{"num_attention_heads": 3, "hidden_act": "quick_gelu", "norm": "rmsnorm", "attn_scale": 0.191, "init": "normal", "init_std_o": 0.00536, "warmup_steps": 0, "decay_fraction": 1.0, "decay_shape": "sqrt", "batch_tokens": 16384}
Each number is 128 + 32 x the weight over its row's rms, rounded and kept within 0 to 255. Layers, rows and columns count from 0. Numbers have three digits each. The size before them is the row's rms in percent of the matrix's.

# k: layer 9 attention key, 192x192, rms 0.101, rows 64-127, columns 128-191
# q: layer 9 attention query, 192x192, rms 0.103, rows 65-127, columns 128-191
# v: layer 9 attention value, 192x192, rms 0.113, rows 64-100, columns 128-191
# o: layer 9 attention output (transposed), 192x192, rms 0.0875, rows 64-99, columns 128-191
k64 094:082142154145074114138130137089127105134077132100130095125130168112149110085132201103105065121108131134130113121146153101150164108113115157201115085205181121095112134123183164085142183117155160
q65 089:106128110119149160164081117125067107094144145130118107134100119097101123183148171156117089092128064105118135109133119120105144102055184075125133105130139120101144126139126133164117053097159044
k65 093:144126141126056104109126150152136077146170115082105035123126131178124122129176079124118149160123109117179160179098148100107112126168122091066162147168120116143146113138098171104096130153131121
q66 099:110136145152155150087121117144123091058105112099105122148070100182098132128145143151111162111130187141198097161131113137136069113179104076141106141132192122128161117124118097099112101094097162
k66 096:133100105050142109100065160193141134135130140146150162117133140131058122129134129104162080140110130148157187150173116150182067153074132136127168129128135107116077121132062155180092142139112159
q67 105:112172044067111161078154181164053079088165162142134120068124118141139133069142145145072157121124105160140120129129196118082100134187214114154122128103076068103144065159103089121122115119197120
k67 094:107126137160175073180121081140164077163165123100161117196095167128124158134086104071126136115171165129103152120151061117126142118124094083090169174132099157077135192156091109136125108124150090
q68 093:161139139155134068171087129159151127149113060116166162167140144123147117157165124167091156177058126070094136096180113102145197122107156121140140151121182168202085088070125088189152215132154104
k68 097:155095071129090145143102117081112186134165083097148114063160137177134085140167161158139137097137166136206152160108123099124009110137158115161102162110102083136149124135129124101152135127156167
q69 095:126134192108108079107073111112150152061099117135110116209159131126102151100139091135133060186148122119145132150171135118132133122129045129095143082116125160120087165152184109130090160141128118
k69 104:162097141087071135059122115127163177063060121136043081130125130132122099082134194151122129164134180112135091140165126112117106140196131089133125068142115161129141110134148139177108154158047149
q70 098:103168109084176171092187152094115095165143164174125100065149136086112084135113113157150161108111072123095140138100120158138062147143140155137073131161111092144082168092098118109149111080141133
k70 089:113139155215117060113073161091113138113098150080110166141100162117111118139100113137091079076146119143136167102140161160126128189160180110064093124116102171171111155148165140123154108122059110
q71 095:102143139097167140100138105122126143157096143128130154139142183151108099173132138148140148104116118148083147086112150166181116094075173095154140101175137111143088103129126188109168066087163113
k71 099:168168173146122143197164140157115075130150084080067168151155132163147093125131130112134114098135093137141141143119176128135114110183087156168107186165157134143096063176173079146164083114124103
q72 098:112075099139105168084136157092138126174117136087136138146072112112171034104077121121142151126111097152172145132085184196179122118088141140113118166133142135093072149166123167125072098116163177
k72 081:114135173154178117155086169194158134137105112085178166146106155115069130121073101175202109133149151149079128082102050136160141121119148187134108158092100085102097146111104126156180128098160140
q73 101:133099155163174113065153106143200150126123110101092092115080146130171133170128043149131102093150130163108169133156119160076071172073159165134097103127153133093060126157154155072147147103135134
k73 074:167148132163187168201125135131171061175082099088151157145154169118187123152144091140122153105130131148121106154156129101114128126104074149111102145158116148094154108079143101132160133103152098
q74 107:074136136127110076141139093145110148176093201102130114112065132078156095146116113147167137120112083119064126110140141122123095157072103189079075180122161142158133186131128150123175108139119059
k74 098:147159161161092092092100090127140109128140091177116108100129083144130132128128101171101122090069180179149106062144137147130123135099165175073076121158053112113155180155052094127125130162088116
q75 107:181159139170154142119151190142165109101123175159096115081128171132138135126166064131120115109187134101233145108110154131070062186127130127147127124128129096127224143104150112096139108166166167
k75 105:088125131173155094152140124160076117135134168177167111148123144105190206120093074097137124137147109157100117113190105122135156124063117114087171109083167157120116161066180126079177163142184120
q76 105:120132120110086081120144139107161144177157176074156114157120158055045072130139201119086091141093098143118176168124151135104119110124104142156121140146155130148092165118135178113147069125146116
k76 107:154153176119133163198074121161161099150092062067113138175111165162139109142104138168175130049147126158138101098134140122147174129132118179136085139117058117135031118159054120079140127119141087
q77 095:137123111108126190096155109166121134153145117123124118083149191136142091123148055153122166098078048119115117100130162100153098136126120147126052125190165133113117127075114173050116099125161118
k77 083:146158072142079100109117127144138153123193105142110064120119158067138100131149104190129136118110145111160160103119136116101114125092108143132102145176157183124084174136138148089159172097151146
q78 102:153119140129153130124130125126135171118166121171159146153051159064100083085159143169123138125035127146093129088164174124110148106140162153092124150171113136133108153105124138149129114123174075
k78 116:133111163118108151172065122148140127119099091079095132158064161133161106170147088165183198092159116081108093070103127101189156080111115171085128161198119102118117145140125132108119124149128076
q79 106:153148108155172165157124167161183096178141123124065108081088126161106136197118094120148176097130112163135089120157105092149102168172129112119156160145174107161168110118137107092111140141079072
k79 103:143079131145085149158151153148158090192168168134172077179107140093120188116158177139183116161159123079092114125168154186080152096124097103079147130175126111160145187043202165124184123081160156
q80 096:141219156101135148097134119141156132138147144086159088138133143130114148085190167124130069157161087169161072129127100112156113125120130101160158110071142132148144107078078134133096126112107131
k80 107:142140159086144160128091114173187179152099145168105157150108120123127191135174159163188107080085152114055088137091140120150176095118136155134119169097085114157171137099055131130108074104153136
q81 090:115129104173109147162090100088092179166147124067151148114065158060163179101136076176126131153076139161141119096108110159150065099144136198115117133103087142140070142132118143175125143165126160
k81 106:174061135136120121126179108202095096133186099131050084103149131121147096090176096125131131109159116121147127180144157085105110189130165085125110127200184150171128153152133107101113151077088168
q82 094:135108161160077080084152090186127164096131116167049096065134114177128095140078000076148157130177107154161108143142154138104131096116114138099140132163099121134155122113143090154189182077118131
k82 120:060096121161140123139154116154095149065193092155138099066132121056106126158139174060171134164101109174119171157174152103141091125140122110135171113205156184148123177177142055165127103118124130
q83 101:143103156137150096093138100177062106100103121148129149127204112156144121148140081123131058100173114162051133109137115100128084094110148109087126146143065132160146129191111157123161138123105090
k83 097:051089110156158095088173109132139121113114142132122117128140092037204139090136107088058161164115146138149109139132104151173137082158094156140169166059121072137131120136157155132173134158106140
q84 115:079121075106159120096146138106060109130149109142145104114107136097100134097128078180092126182097159134183178117118062081128137113099169110116095142100149118065098188165118217119160131087139117
k84 108:161150119143043132128157149102113093091154172129060182158152140150167164136192117129050177139138100131108048111076141106064156158151131166070125125103111116139135154153130160144079122153128122
q85 104:114152134113129124159105112163144110134128122114094130104088130164171092157198092145121127127171093112111148180130132130168139138148120137065185145161111120148114219209127101137094154172162152
k85 104:145105156138089100110098190227167138130144170141144094141114129112060168136096122139088149191101197150122116120150103148101086155089161131080151095136140175128109103119120135162118162100121176
q86 111:142119123111136095137112104107143128143101175077175102135127098069169134140054148102133148098118121091084072081122201103108131126083100126137115168115101098117137145243146096175124161096166092
k86 116:190102151124093147106146126074154119168111131152149130139152083101114176035164132108163139157187185126131151135124166105114113109099163140154138166121118100134193142097145145176141140135171089
q87 103:151148175138106191160106134112151137117127141109135098139124186117094184052109119115135114166102118083135102115081116092143157095101084088147125096108189142144159139076106069108187134122112130
k87 107:144134166173137115114080106122121097149117152133090124150149140131155162181112167176156192159081187103146128132141097110124123143044135198122127119085103087161097154126059122146141111154062142
q88 101:124202103143115119103140154114124144094098139173101146115143091119114162064226139090077124100133142149125167134102140158113140177141096133111188129133136130139155149169101116113149069163183138
k88 099:164078200155142111197122181176104136138162171079135094128082142128110093176118151124123172105127132125124128107151136142151074179101165134118101077128140173115135096105100134080139124141136143
q89 109:083143206111126158193094109105174156129149105118093115111117155091123154162091114078124166147101050194139117133091118114154130162136146134099121198174075143127109123131120128164174104147131172
k89 105:160143183188136128116157092124105086074107136189142150139063143177126177105156145134115148157127114114153124166156089090060113173141150143121119156133148123126117149171181114119116150133121180
q90 103:134137122160191135175111124102143120094087076124108076141126115150140129150176107125160095133094125144165106135159145080140197151119088181097149091118163153157170073142115138160181093080176164
k90 098:201130123113122133142076165109135109099152128109096127144096166092112102095129142106138084118062183129120143096175149116155109118140146126126143085163181131100175179119073087168127120102088084
q91 109:167148092090167194127085126159100116165117156183168070112066127154123127077072164131142109148092087122126181109128101149150146149122105072083152112140126105134113115194110212111148089076123110
k91 098:142163103146100114103113116091152143136152122112083097173149130137086136118132132161123189131156168069109117101113085098076106204127147090119135111131125159102148160120087131123115067116065070
q92 106:176115153070160102057122128143121170140116143108072110186069114198114111171089121146205133096128098160107098132197186160127148159126087121119154171138123147090078131107130064117107151132134179
k92 101:094120135119132139159166102055134091155085140127168141100078089151169208200152139114187143112139154115153169139110155168110099115087142123174158168120089161141160146149156071126078077096108105
q93 101:105110134105104157159108152060131069181108124123086173184141095158163185173152122140149104108104152123105108175127103165077093203090178061101083106126169129121149133100104092140119159092080129
k93 096:206139148137175100108122150198184140173187144163165192177099082138090089102063079117122068129074133134191098149183140115087120131143106107123099170158162107156098127102163131145169102155136138
q94 102:162139105106104147140167173127129155113122113091109146115169180155135127213127150048129115092103099140143121162129178147155146090132079130135067130163168121098135055065085085084150133123130154
k94 105:125180103105127142124136082087137078207190154105184111141111181114102146152135124104164134131174145149121158140163106114142160088186157119178174170137114173137131138078111128169131095104136103
q95 114:091121205177150112117184057127158113119148131116147119202155191057139175041108093122145061144107125186130121146093052103124117117143116101151061146092136088130151135110107120134118147134138107
k95 110:127107129108076134108162092103104143170128118163081182132120169166153156107147118161185131148130067140104116196103119079129144076095157145084091125081135078135126182124054131080128090140126169
q96 108:123110130101163118152135126129104066118148086081139107168103140092101119165134168104151109142125138134094145068171156109157170069062157162149159070133137158130121092113147161079220154136119173
k96 100:117179193134116131121146123149179134102094177128096190090111134159206151111122155164158138116134226174159167089109138123157142101165084178146145155066146110110115129096171172118147126126127098
q97 108:140148127112123050096143136156098146086095175132196115141113087202139126090106073158095114140185120097072191098164124157139124088067140093119142128138107137132136125082082141153066148179210126
k97 102:072131127171180110114102127143208153133096104144095145107119112130109132102104143123172171146059159151117091086137089085162100073102135164146087144078113146137181077165172129131127116171118117
q98 108:185141126143172178151148138088190179144201119151105073114137098077144124105111127115139128127142128138104145134164079136107150137160133103145133132130113154168148167107091115127119235151088118
k98 106:135146148088094149116172144097086082137132119138132141123104115126063112136157112094128110099166062122149113177149169114122117172153117095167171140072143186152096110160182025111138090120153165
q99 110:112138132097147125138134124180056120116142085138122156101070155097111118113131077176096170169102133118149114169145114142106158160144172151110130161135150086113104143103139098178060165114218145
k99 103:152141131141063105121133112131162115144143122141115092137063132117148144139176120140105156214107144098185099037081088170125088176086144104070120151117099146116077176134139111135084120152046180
q100 104:126137081099105112101127151157087130137152140160112175124161101134077126100099134098169151119123110138091120137125075105137116067106191074159103139140124181135117118124137145125216114161170076
k100 110:159132168065082137112066099130129124128111132127059105111181087171130167119143065131050137105101130115121157088091101107180125156118149161116095133132026110113116142144145122105130124146083153
q101 098:124078114134100072126130144158110116165138184129180134141156145116159094225077128111149118114057140112092141088133187120138148140139061163079151127060109120129225104110111116138079086099137102
k101 105:059153097141096148146128132135125128162119129204150118145099121152194128049159121091192163113113168096126078160078101139138161111183057083107176140100172118107156091065159123178129100126123111
q102 105:087103130140098054093172134105101136119131142140162202231121136128135155167132170134202167088114197131130155151100103128117146124097114105162061177164141160081144132116094088127094070092198125
k102 097:152157128123114142173132166095050122155115090112191135135150127150072085157174107144124138103060124116151148137143154156131114086109100110135091166151159104197116221160115149189119160157137138
q103 098:119169086088159136112132098168191129113126097137193084171191113101149119180094092131102122142096121140111132132124141129107137091125151122090221093151115117144170088157093107150148170160107091
k103 104:190133157154191120084111158171136173098105138171085075109094072108174148116146122088135172074084085127102134133172106112119055111232138114115166139080165145064122084101060138136116125169154128
q104 106:070062107131132098097127094128114128167094119123153123120105141110133132117146137111161120132132226128117132088131127171116185130110137073137165120086143124116122178103106149148143161078201052
k104 109:141127106139132110145132156160068120098154147158138162157139116166106099054131107141145125108157150121139080156091134126138145140098110121092121129134132070184155155117119085070097125146121160
q105 106:159151185139146113149134131152100190129155090151132173106136100127128132169094108150151134121152123105122134146122173128113170135074096128135166188197096141137109181110055140108145143113115182
k105 123:140117111121114086112131070081159109142134143090173160119148133075082194145161089130091086143156153141121116147170096151123160128148115169182182146134106130158118123165157130160139160143190151
q106 108:093135104137107125109145201139089138110048105105147141125108147133077155168136129119137110164131185201184158166122167080057170094076120107126130171109127078094116117118118137178112128114175151
k106 100:163131107067154118183086134077181070158110101133106108143108165149066192150126086154115136128151175145090081130149122171135153103049150131101074131170152087116151168112121150194128186138125123
q107 098:132123051157113087104180171150117119155123128176144147132102142119079137116140066136154098099078139124064155100131161116150146100120163166141126104167143120161086139135138163154153113138092127
k107 107:146126121110121117104161141127130145092103153121098126180128125186185113091129080178080203107139136150149167124117153180166169122094155117113163142153093120102156140081176143131077150097125069
q108 102:127131084133157151145109158207094126114126150108078192140102127097182140190102085113148146129131137130174189064141113120131116114189133099106040129179173137089103117140172147122156109126077177
k108 103:141159180082086133167136211145133128129127172068141153199176130104130156087096129128079092172138132109061120069104097104179130160144109110180136154125138110116086068083138134105147148092100205
q109 109:149131099080116082097140084107099166103064109086176177120116113173187128156101176097105099138120108113112145148199143105122190110147135150089166199086130098110142117158142154119106136105178135
k109 093:149117086130089138143115134116121067180129133133137140148089154183141140132213159079124155111140133135148109143080089126142130131218110120164180097095111131085115168095162108147103098129102064
q110 106:176125172128140109106090133145040206075113134161148112125072144129150124159099152120155099101151106119094152075077149100148133064143110173121157184152162099044126122111117112165181091115143096
k110 110:099066144145143089131088112112133141099084099087128112070091171129102110104088179104189166132122184086152122115147169116139168189132118168093123156138094120196126159187136134205170176140120153
q111 106:110138124163140123053104157094102108150088167181123128112129059148097157142091151126184142167142123104121126130130171136124142125129212102076121132094133106082130068128153187160182096129052129
k111 101:169135115164125142142159097163192096121100144125112139092155117122101078134092141079132132136130069083068054133096098118104150100168140145170104171167134140102165157215171075197178198126107121
q112 101:172070161123151085162175099135151118120115150176166148170173115153115164145107148144100064082091145141067117123124132091153092093162033087096133125089134173131212133108127147171120134111162084
k112 104:201159174157101148155122116129146147163146143182100124145126111173135204123165141120165143096065154122148120107072082142118107100139099164170102155144105110094115134125075128148089098146204049
q113 099:117156121096130122159111127122074101071075158161116142137129130141160174151084105234097121139133130096134128150128120124167100105055105107171185160156138123131147132086121093160154124127139137
k113 093:178116190174113074132054106099163175108089075115068145147134138108136146120124118166088109106066154103158134107099080042176141161136145118099121182141141095153125129146154110113076169134179097
q114 109:194105126062191102109147167125077110154169131168095126087107156129141111189086162093101137107078124113158190084072119150133123137162092117151134136158096145086095122147144135114146044133175124
k114 091:153211076155116163135113151165139138121162134115126127109181131091134117103088133099143074125141120112104119101081098136160133121198132115117164134096167134117099115125190174100200128164145117
q115 103:155155134131152194119073123157133152086149109105124166111121096158143162117177107129118121096158106189070123174116097110146114068155135126064151114164145099166122133133060119191179130139111029
k115 104:131119130108134059112125118171176160105130112098116089157108102015149087137130111137132108115116138198133059085159150104122126144142156104098104165151101182168104127141105179123134125128092147
q116 105:153126074112096096137076104163096111117116170127113136110122079207092118174106139094149142103142107122107128140119219180175088118176148141115135134139148144171046161188125150034113135154161117
k116 100:118145078140128121134118182144167195092132151113124139096127142140116113125128168152133143105173167129141103098104153134117132126123096121144125146093126146169161092170159130086154073116180162
q117 104:064110106104100118087132119133114096109100153131128168156132184106102087093102146121103157106108182079183161125119137159141144062095106166160111129135177125116066127134145148117135111176119139
k117 099:135101113153130122176085141192081146177126134078131083121156153142148178167097132094088175105086073118110205155125073143110105119125159083136113104172149128098088189100081138105121152104069087
q118 110:138136107147103139182131180163129075196142174138106153119117126082168041147092213059169189070191089145145174122135163105214156173206201116116114135131136194118129107164156160109142095139087149
k118 111:101082148143119168124148185137150136135120135067165158140108155108090076091120101140135087178171142126200162087127140126138158123141122087153155090097069210133051118115213109120179161125129170
q119 111:111068083089125178174139138106109103165175138124135127129122121083129128185168128152122129126081141135135131138162112160144130192089129136180138128163149096106150143146145049131112160114140118
k119 099:168193139077131140180196105069123118150158134115167134090082117064102085072065138118126143143145119112154144113111168124129158155043107101139120115199166157139161124101092097185106136086133179
q120 111:162138091128134094078134113126160208143150146116123166141141112154132161097051085157098141119132119108095065145102086135129082143131071141184097154093158094067139106136138106096079143097097154
k120 112:134089087114115128134112113101118152160144086104100139076190122141153177155110205157127138120152105107076102204103174129155164126108118137128178138144056141143124135140139101124094121177097121
q121 100:123092092177152113164098128134145096121092101139106043098115130147190100112064129124101116095172144107128134130147162103145110183120112119125105165170126148171153143136112161135115111133173152
k121 087:107165166128126117088125140089142144109156165127152162138129108169117165162093112105090120179111197152099177099127158138077078131123153174124155132110138151107108144125053162137141165132124132
q122 112:139149163121098114120097130131161131148163125141152135103075167102052136031078151084125057101137163107155183111141087147143175167170087103146140075141146212093121144165104130093110102087164157
k122 111:135209092129105174188147109095095057136139134152133148145228119153152164139145166156151164136169128103127118147145111126103091120115094138196146109084146162124147081197141116093130119106175120
q123 103:096122121161154148186099143135134095137143174151139158112120188124094126103151096126160126132137125146187123149125118142140171108101172104112145118155116134159105144140101154074129138140133136
k123 096:110142099179189170135114142187134127129143150080106093135123142099081162179095140079162075132130050145118105103119062130110122124082165102158099086140199166146157173102099151133159125071092158
q124 107:100068135159096100139137104113143125149127100143115103093058126128178125084110070133097086178163141079146095174112136102122101167088116087174055114106163103142190166126100130130140111137155097
k124 104:038188151109110090164183098121103109087169147163145140162164096116130145141142099130166179152108166154177100136103114066112144128138154134142111125080124122163147148147090117137153089166114159
q125 097:117072104176036140192129123142129130090131189131162134137105126157130104107114142128123109106112163103168122096077121150115138108174149120131116115061171121100177171116079121133077104167142123
k125 110:044138143115119160108054200136169113124112181156089106119080141179121193131112145110173167126081132108132109098101091135132101189111113149076071079128135109091094139146081120115109145110156143
q126 101:150157128143172133118130122072106068132062152157112121107112088131120104114131187132121113144110167084188157079179096134141169105121195133117154137111105084138021134159080116170127103098140113
k126 096:147139126139133121116099159107208139143110165134038109177092167166099126087143141123128177130125146098122177147112109121122094122093133143101079096155115145077134124107140137131100160108111073
q127 108:101146143163124080094141046102151183078112109159123118141117141080086189038074124080090163161092156152091134185111094121145150104117091140120132094100131132163133074079129166141153121113176131
k127 108:113143144158048172137144090092037116083122092163151103144129097172142081177206125103186164102121063140150194164139121088170106127125135138176087163110116157127132182158144080069103110163170138
v64 094:124176133144071114167167121142189122195106124127091106175087073148109135169114150115128140110181122106155132093119099131060158077163167038112090123191158120190108139157128142078083103137099110
o64 098:132148096107174143142123111116176161109156136082094156078136107089112178115058138094133070102159114106107131113073065091148086120125058195152116172095071121093110183086208111188121079165137138
v65 096:128148135080165058081111144120126109128066098139139168084089118160075138116115202104137120159134101099156113093143110112175100096161088153128151128100131133125077130133160086105142133150147095
o65 092:149125129149076157116153122139117173146197162094135113158071162131123145118161101198114174115120097096119122152117113135132111140114203136148131115154145117093162113130082125143116175163173108
v66 096:121088122159169182206113102160189165125130091132139092099098098123094154085102124126097140130106119160128167081171151139097095133157094165098095129070176123183116098189150107107183114109088115
o66 099:108158152086121101093149135088149146180150161165103197127066131145121130141146129116141098124139082103069151094099174109144139099107074094136119120169114146152164170068102133150150147129133147
v67 100:076137082103089143130136147126120146157130094082139104167154135123109082167171123114142125165217142170103111147145096101085160074136124100118098134178182122170086149167157117079120153094155095
o67 102:145129134124157133118141105144108104114097169143061105146127096111139201124134129192123106105063124078151123091103098118176086131139099124155109144132092128140144147044125140116147163152083147
v68 092:098112125063168116183062102172094137171141118136123146113176114091098104139149177160122154094148091134115110138178084045132116149133143064133209143137055159126129137158166101071141191077175110
o68 097:130100206159078196166188110104134072145101126104150109143128097100100147130106195103105139107168115155177181123094118151088129091118169137142115145172151158138161187137116081187151089145159105
v69 097:119153076135139150113103130122121136088109116170113087114102111097146111110106149128085144084175111124103155089073104093209142092201133109202168124157060130096159187180134114087110126110130105
o69 099:180141167152086088164156106109095094130111113139084127174124166073097186106141160114090103161125088173072116158124096122068113118158133115117144138131139168121106125164122124111114122095073081
v70 103:137131125144101166146192106189074152183117090156104072147074133111145121119165171146182102167126181138153119113182185128032130170052072094054132121124143157157172091064157115153104189089155067
o70 097:088095102114135166064147139143209030096106180118166149091141078155089087123100094129113138115179141084132152125152107120107143171113119141109124126151202064152096107201167122093135100146150167
v71 092:111132116116175173176116086168171161124119080178142178052142188122076143109155114145128081141107134110054138124169172168140126149157117152130105155189127071171129090173129171139087067153112139
o71 093:127108154119112078088125133108165071121143179097120093174112141121139100133099090108140186135090189123113139136097118054151128103086118147112089118100130190086081137094063126131142127087121128
v72 098:137078190146196140117137113107103113105092249162129161106114142105177090087130120121070187133038127114135115090147166124139137147072151108169128140115134111145091018124034131141144159138180102
o72 102:126088107098121122111113137097123125097133088157135134091166127123103051083136147129165111166158117083184121145138175104198171098128124112040163133073153150145153179140102128177174115096142165
v73 101:138152145183107158150134149114080095126143149109112062123173134091128122113155153226134065110134132073148131154121103140136128117128169145066185076121145155128170172128188185137057130142087140
o73 100:122114099110131091065177078157174141206126144100170153135115090164169134185102105123124190147166147131122091114142149158130152139103128130191106141123112120146090108136102109129197124124097138
v74 090:126102108109132097086107092154098106140112093160129156099159164103110122151111114133131095152147159150107096163180152092129072130105122172103148074085107197114144182116148165109126135103139126
o74 083:149159094146138118117167124032129140083126145127137077158114112162134107058122084115083159095142088138170149116108158196123133166105159105162165183108129112133083111155131099131152144185096126
v75 099:111178126117157101135102118129114087173073165122147133090104099090159142136078154125138166164075080181161091165113152086094155128147145138090158113070124113047118178143125080117109166102104087
o75 093:171166141149050121117134198072094159115164122145164193147045185179168197106131104151051139089150185140147132074133124123083081171146145129156093125136165130124144086110088134153110066154086119
v76 092:137188094143098152169126123078118112070084140115155095136080086098152144131145131128176133152139088168140168105135095146121149130066070078095136117162152161094151097164173145131176167107158095
o76 097:128103145107111156141123082214131127137108144092091087120141116128069166159103197163112107097133133139035118108203094138088112166125141123091150134099096092077125151172138152122089150099089103
v77 097:132127137176163066131148040145074179122153192124148118138101127142113140074130143113155138103097081124105115157145150110121115098112138137160124185034109147127159145187096111080113122088133179
o77 099:134117108154128156131141149030147127107111061145168137127096154109149080197121121128221165127136143151120132138125114186098144124122186179105150100171118133176074112124067138146180138144139091
v78 102:128064118133181127125057131123129189066119071121163102135187160156119172057176164075120199121080112098186168139129092148143114161125177101119108119110101180135125099164144117130187145126146123
o78 094:158179115085135132118093105137079114148102168115118111137143079151129130136101140185146134112187124124126034138105126101134089140110133139102097125099152111118148156122062118187127075148156185
v79 094:185135135216128126151089087159114100171150126109073129094125098122107062179163148099060151111070099105113116132121104128111103114114137165182163112099131111112094062086139151181101156123066166
o79 094:072062105146163144151183127119125147115184112166086128051097075164120168106027116153128132146155148172138145119115127108128141161137083115055167111110121140036144165171177138101117120111106138
v80 100:160109154078138112126157097111150122157102099081103152110066101120119194095104175143100144099137199081119135196189108112191083157094138096101080139116099162127171128123113079097105111119168097
o80 098:083082162228156106147145112140138151150154189093155128153107193139182073110065124133163174115127119122171150087087156153108102106131145152121086082096171119188077122110172130170153154127147133
v81 096:151166157144132109055155066124114133138105180130094189158135138124118119146097070123090090123222167124122179059114129107140116119064112077156094116114148144140124119124113152159110150123152127
o81 092:163136068174168183129065143099133106138075107118123079118152120143151114127123167148095148186119116083127159193157139183167158141199106178131130122077087147110103143083173130125191181161127167
v82 095:125112149171135098149094161137083094077097174149140113091136207146119096129150120190118101124165172099130106177123122146167112105183112165151173159095121155123110098119107145060139157095116111
o82 099:113128151092096147023156143117109188141125139165127101130088110088163139152143095110155116188112098203159134127130187104079160183110121159127081150093152130124109173148144119133148157136115141
v83 096:102165050166110112096104198087161100089128138159132145134156144126126127202074136117129141110147134108159196082131136112112115076154091164154108148146099088184150082148089157128060113147142167
o83 095:140147107054083118135151129163086094133118128049123099165086092127118110049146187129161128166076108135183092137171128097085150180134154086144096113107147130110098126183151165123127091143063140
v84 096:125176142126145093098141173156162193114148122131119140145091088126059175088088193164177111111159178157136130085079133167121124097125131107092057106128130125095118164148115202138157102144147139
o84 093:175125093144115133198133133172175094163113152059119101178111128141188099122086093106128095136110164156106139088201099091069148078101094157220191117108121162134114132083171097121133118136100126
v85 090:135108134120201074102154117171113143101104127156162023129155133132102116126158136083164177153171119155163111184137133075171118062088126108186069135212144136132138136115182113134125174166129122
o85 081:096134077175064206158162145101168127119136114175120161163153130143173169125099093118111105120140093168140064170081189111074115132180115100090157117112104138120136136139084134080136145144125118
v86 095:124127105123102136107158117144206154113156123010104168166154137105080096138160180180156104115146156142108099090157103139116056132075153149052149161137086128195131168108181132121148122100130094
o86 093:057113112136142101170142153161111131159139146167090077177169104103176143192088100098141131177157136091088161080104127161155152130171076090180120123157063089137197153148129145099135158124121175
v87 099:092099104156164147080085183124131076080134148088064119106130094099100111169168142171160121105071112093062140129103137165120116130170107147071168091169133108208123146060217131127085095095148103
o87 097:148155150134104102181163153146197087170150095134126120148119088170188176065147149136120114119187116206122100143128134122077139170128100127153055175103119097109121114128098092098153134109110154
v88 091:048143149142051109125123140108100131151093153106171146127098080150173110119120139152109189147153144156121164085157162094092123143064128130094085119131149111154132143113146115181092152043136073
o88 089:133135101066141121078156135120130114139164128084042071121120136116086135155138161159131125173130160154137166126143149123185224142139106123159156135165111120149065124136163158092144143140150168
v89 102:128118110155077125141132122136103097130139121106152139135123154162180149141160107178134115134104118143134158146172086063075124127103076101152138149145173207124114085095168149100135087079172139
o89 100:058130166115141185138132154138121168150158146109147107096142140137074101104141181080114111192132109136143183104148164120104119094134173121101087099109100041137101100173148101160149169117143118
v90 094:085137145102119098160126127167143152150172147122138170121116089090085116144167105188138127145141119146097152150123165193109140086071152111117111135118087096113195088189164078119125051089142137
o90 098:144136148160165151135163066115098177100114138161123085156116168073162143173120214107138114072126133162171071099098100120144186149181130168092168135154127167109116112118090149137176125092139112
v91 094:154138119108050084139078105084084098097128122157149132161156158156132157100125188130152119159107119141164129157102113133146121119142088191094116084133122181081083142159144200175195093100112150
o91 090:103121120081133173068128123146127166162122154117063110114157124143132071173098125139050101118151141135187088097119097144154109130093201117124151174135101085138142122101098139135140142183148103
v92 100:064106129137191093185095088110104129125138101106120143113155071137210066121119124095126101138187126184135077128117127142124125100126196083113092125228088117168186075147171102098115142110105163
o92 103:147151120149073184124167145165188122165109132133079121162089159137095156162159165131155132108104162144160137101106150140109110131073090166090175122110194207158128127081156108144125124149126142
v93 088:129165123123123110133123105146101161096070200067119117118106172113065085089118107095089101090142129127111100137126129107142088105125081127090099147152086128122153122140183118106126161157137140
o93 083:201145127190133137103135151039185091084148113174140091137072091146131151152111140106110115169136181119084074139157155141078177088165101097132156114095190133140149198095085137178114109116122117
v94 095:118118137136176143169109125140058155133118147076158112111161134118102121142082118125085145164125092143094117134174170104094106126098101135168133086100149196059099124133150110094197177089104141
o94 097:140117165122086147103114139071125124176166094206188127118150151152086141143162071173157118131074197178070144136115104106091079123157140162086142116129142119079115114130131145141109110143169108
v95 096:109101202124113105154080161102132089173105144172108112132151077150135141137116128152128155175143101186139145098120099122164072085145183135121099129108071169194149134158197076125062142117088173
o95 097:080100150150135162099144150184144142140148132135102126123075114155100111165116147166107065104160148166162094093143119110064108128086119161122071109161200135082157120102124191140156063179150162
v96 095:135125102165156107123094149146097075142130132104112110160158048109060096124132136097129163097091072108182112126122089159141101051114071085101096149116123134121081095181144179110158162112115103
o96 101:167173089091126186089164149127090111103173128151151083061103163170158119131155103139072052165165115161092121144129112113131158149137120175135102108102077095152167107119146088131117180074095104
v97 092:135113111167118155091136161173141166158127099159070146171114096089106140164085148126113091094111061117095110149093107146136162118165144127183150106171093119096130132154107150195141133134147205
o97 090:138151158114134118170102095139149056130088185096148175084129139134092128068136119084129082110149173195164156157126125102110134080144147112132147131171092137202141098098089057103153126156053073
v98 098:121135147085147170137099167121135176062138192092139081153174146137125108054039123125132181093093132106151125133197122147068120131149130128084124167060116152093115073066071166122103160168175139
o98 101:132113123130169110104161129111085086160141110182151185081168100147060135106095100139184116136099150122158160134152173116123202100126187142163159092156124144151156129140120119149185092059118156
v99 101:163149079132181139178158113151113114113096119064148118091120100119125171120131103142070113124125125206117153130142093089137095108109153159118195136122114154148147162130175179092152080115157099
o99 102:103109137130095200140125089111133148193159110109152183137133139119142147159150190104096175167101151104104100153125096175176185156181080149140062094089062108138140144180127121145161159146127097
v100 090:109109165122116136117124098176075141122113217074175173142135148128112094104123135143191127109079152160134137089150174083142155131105134141099180068064119114199144092092178093153140120112228125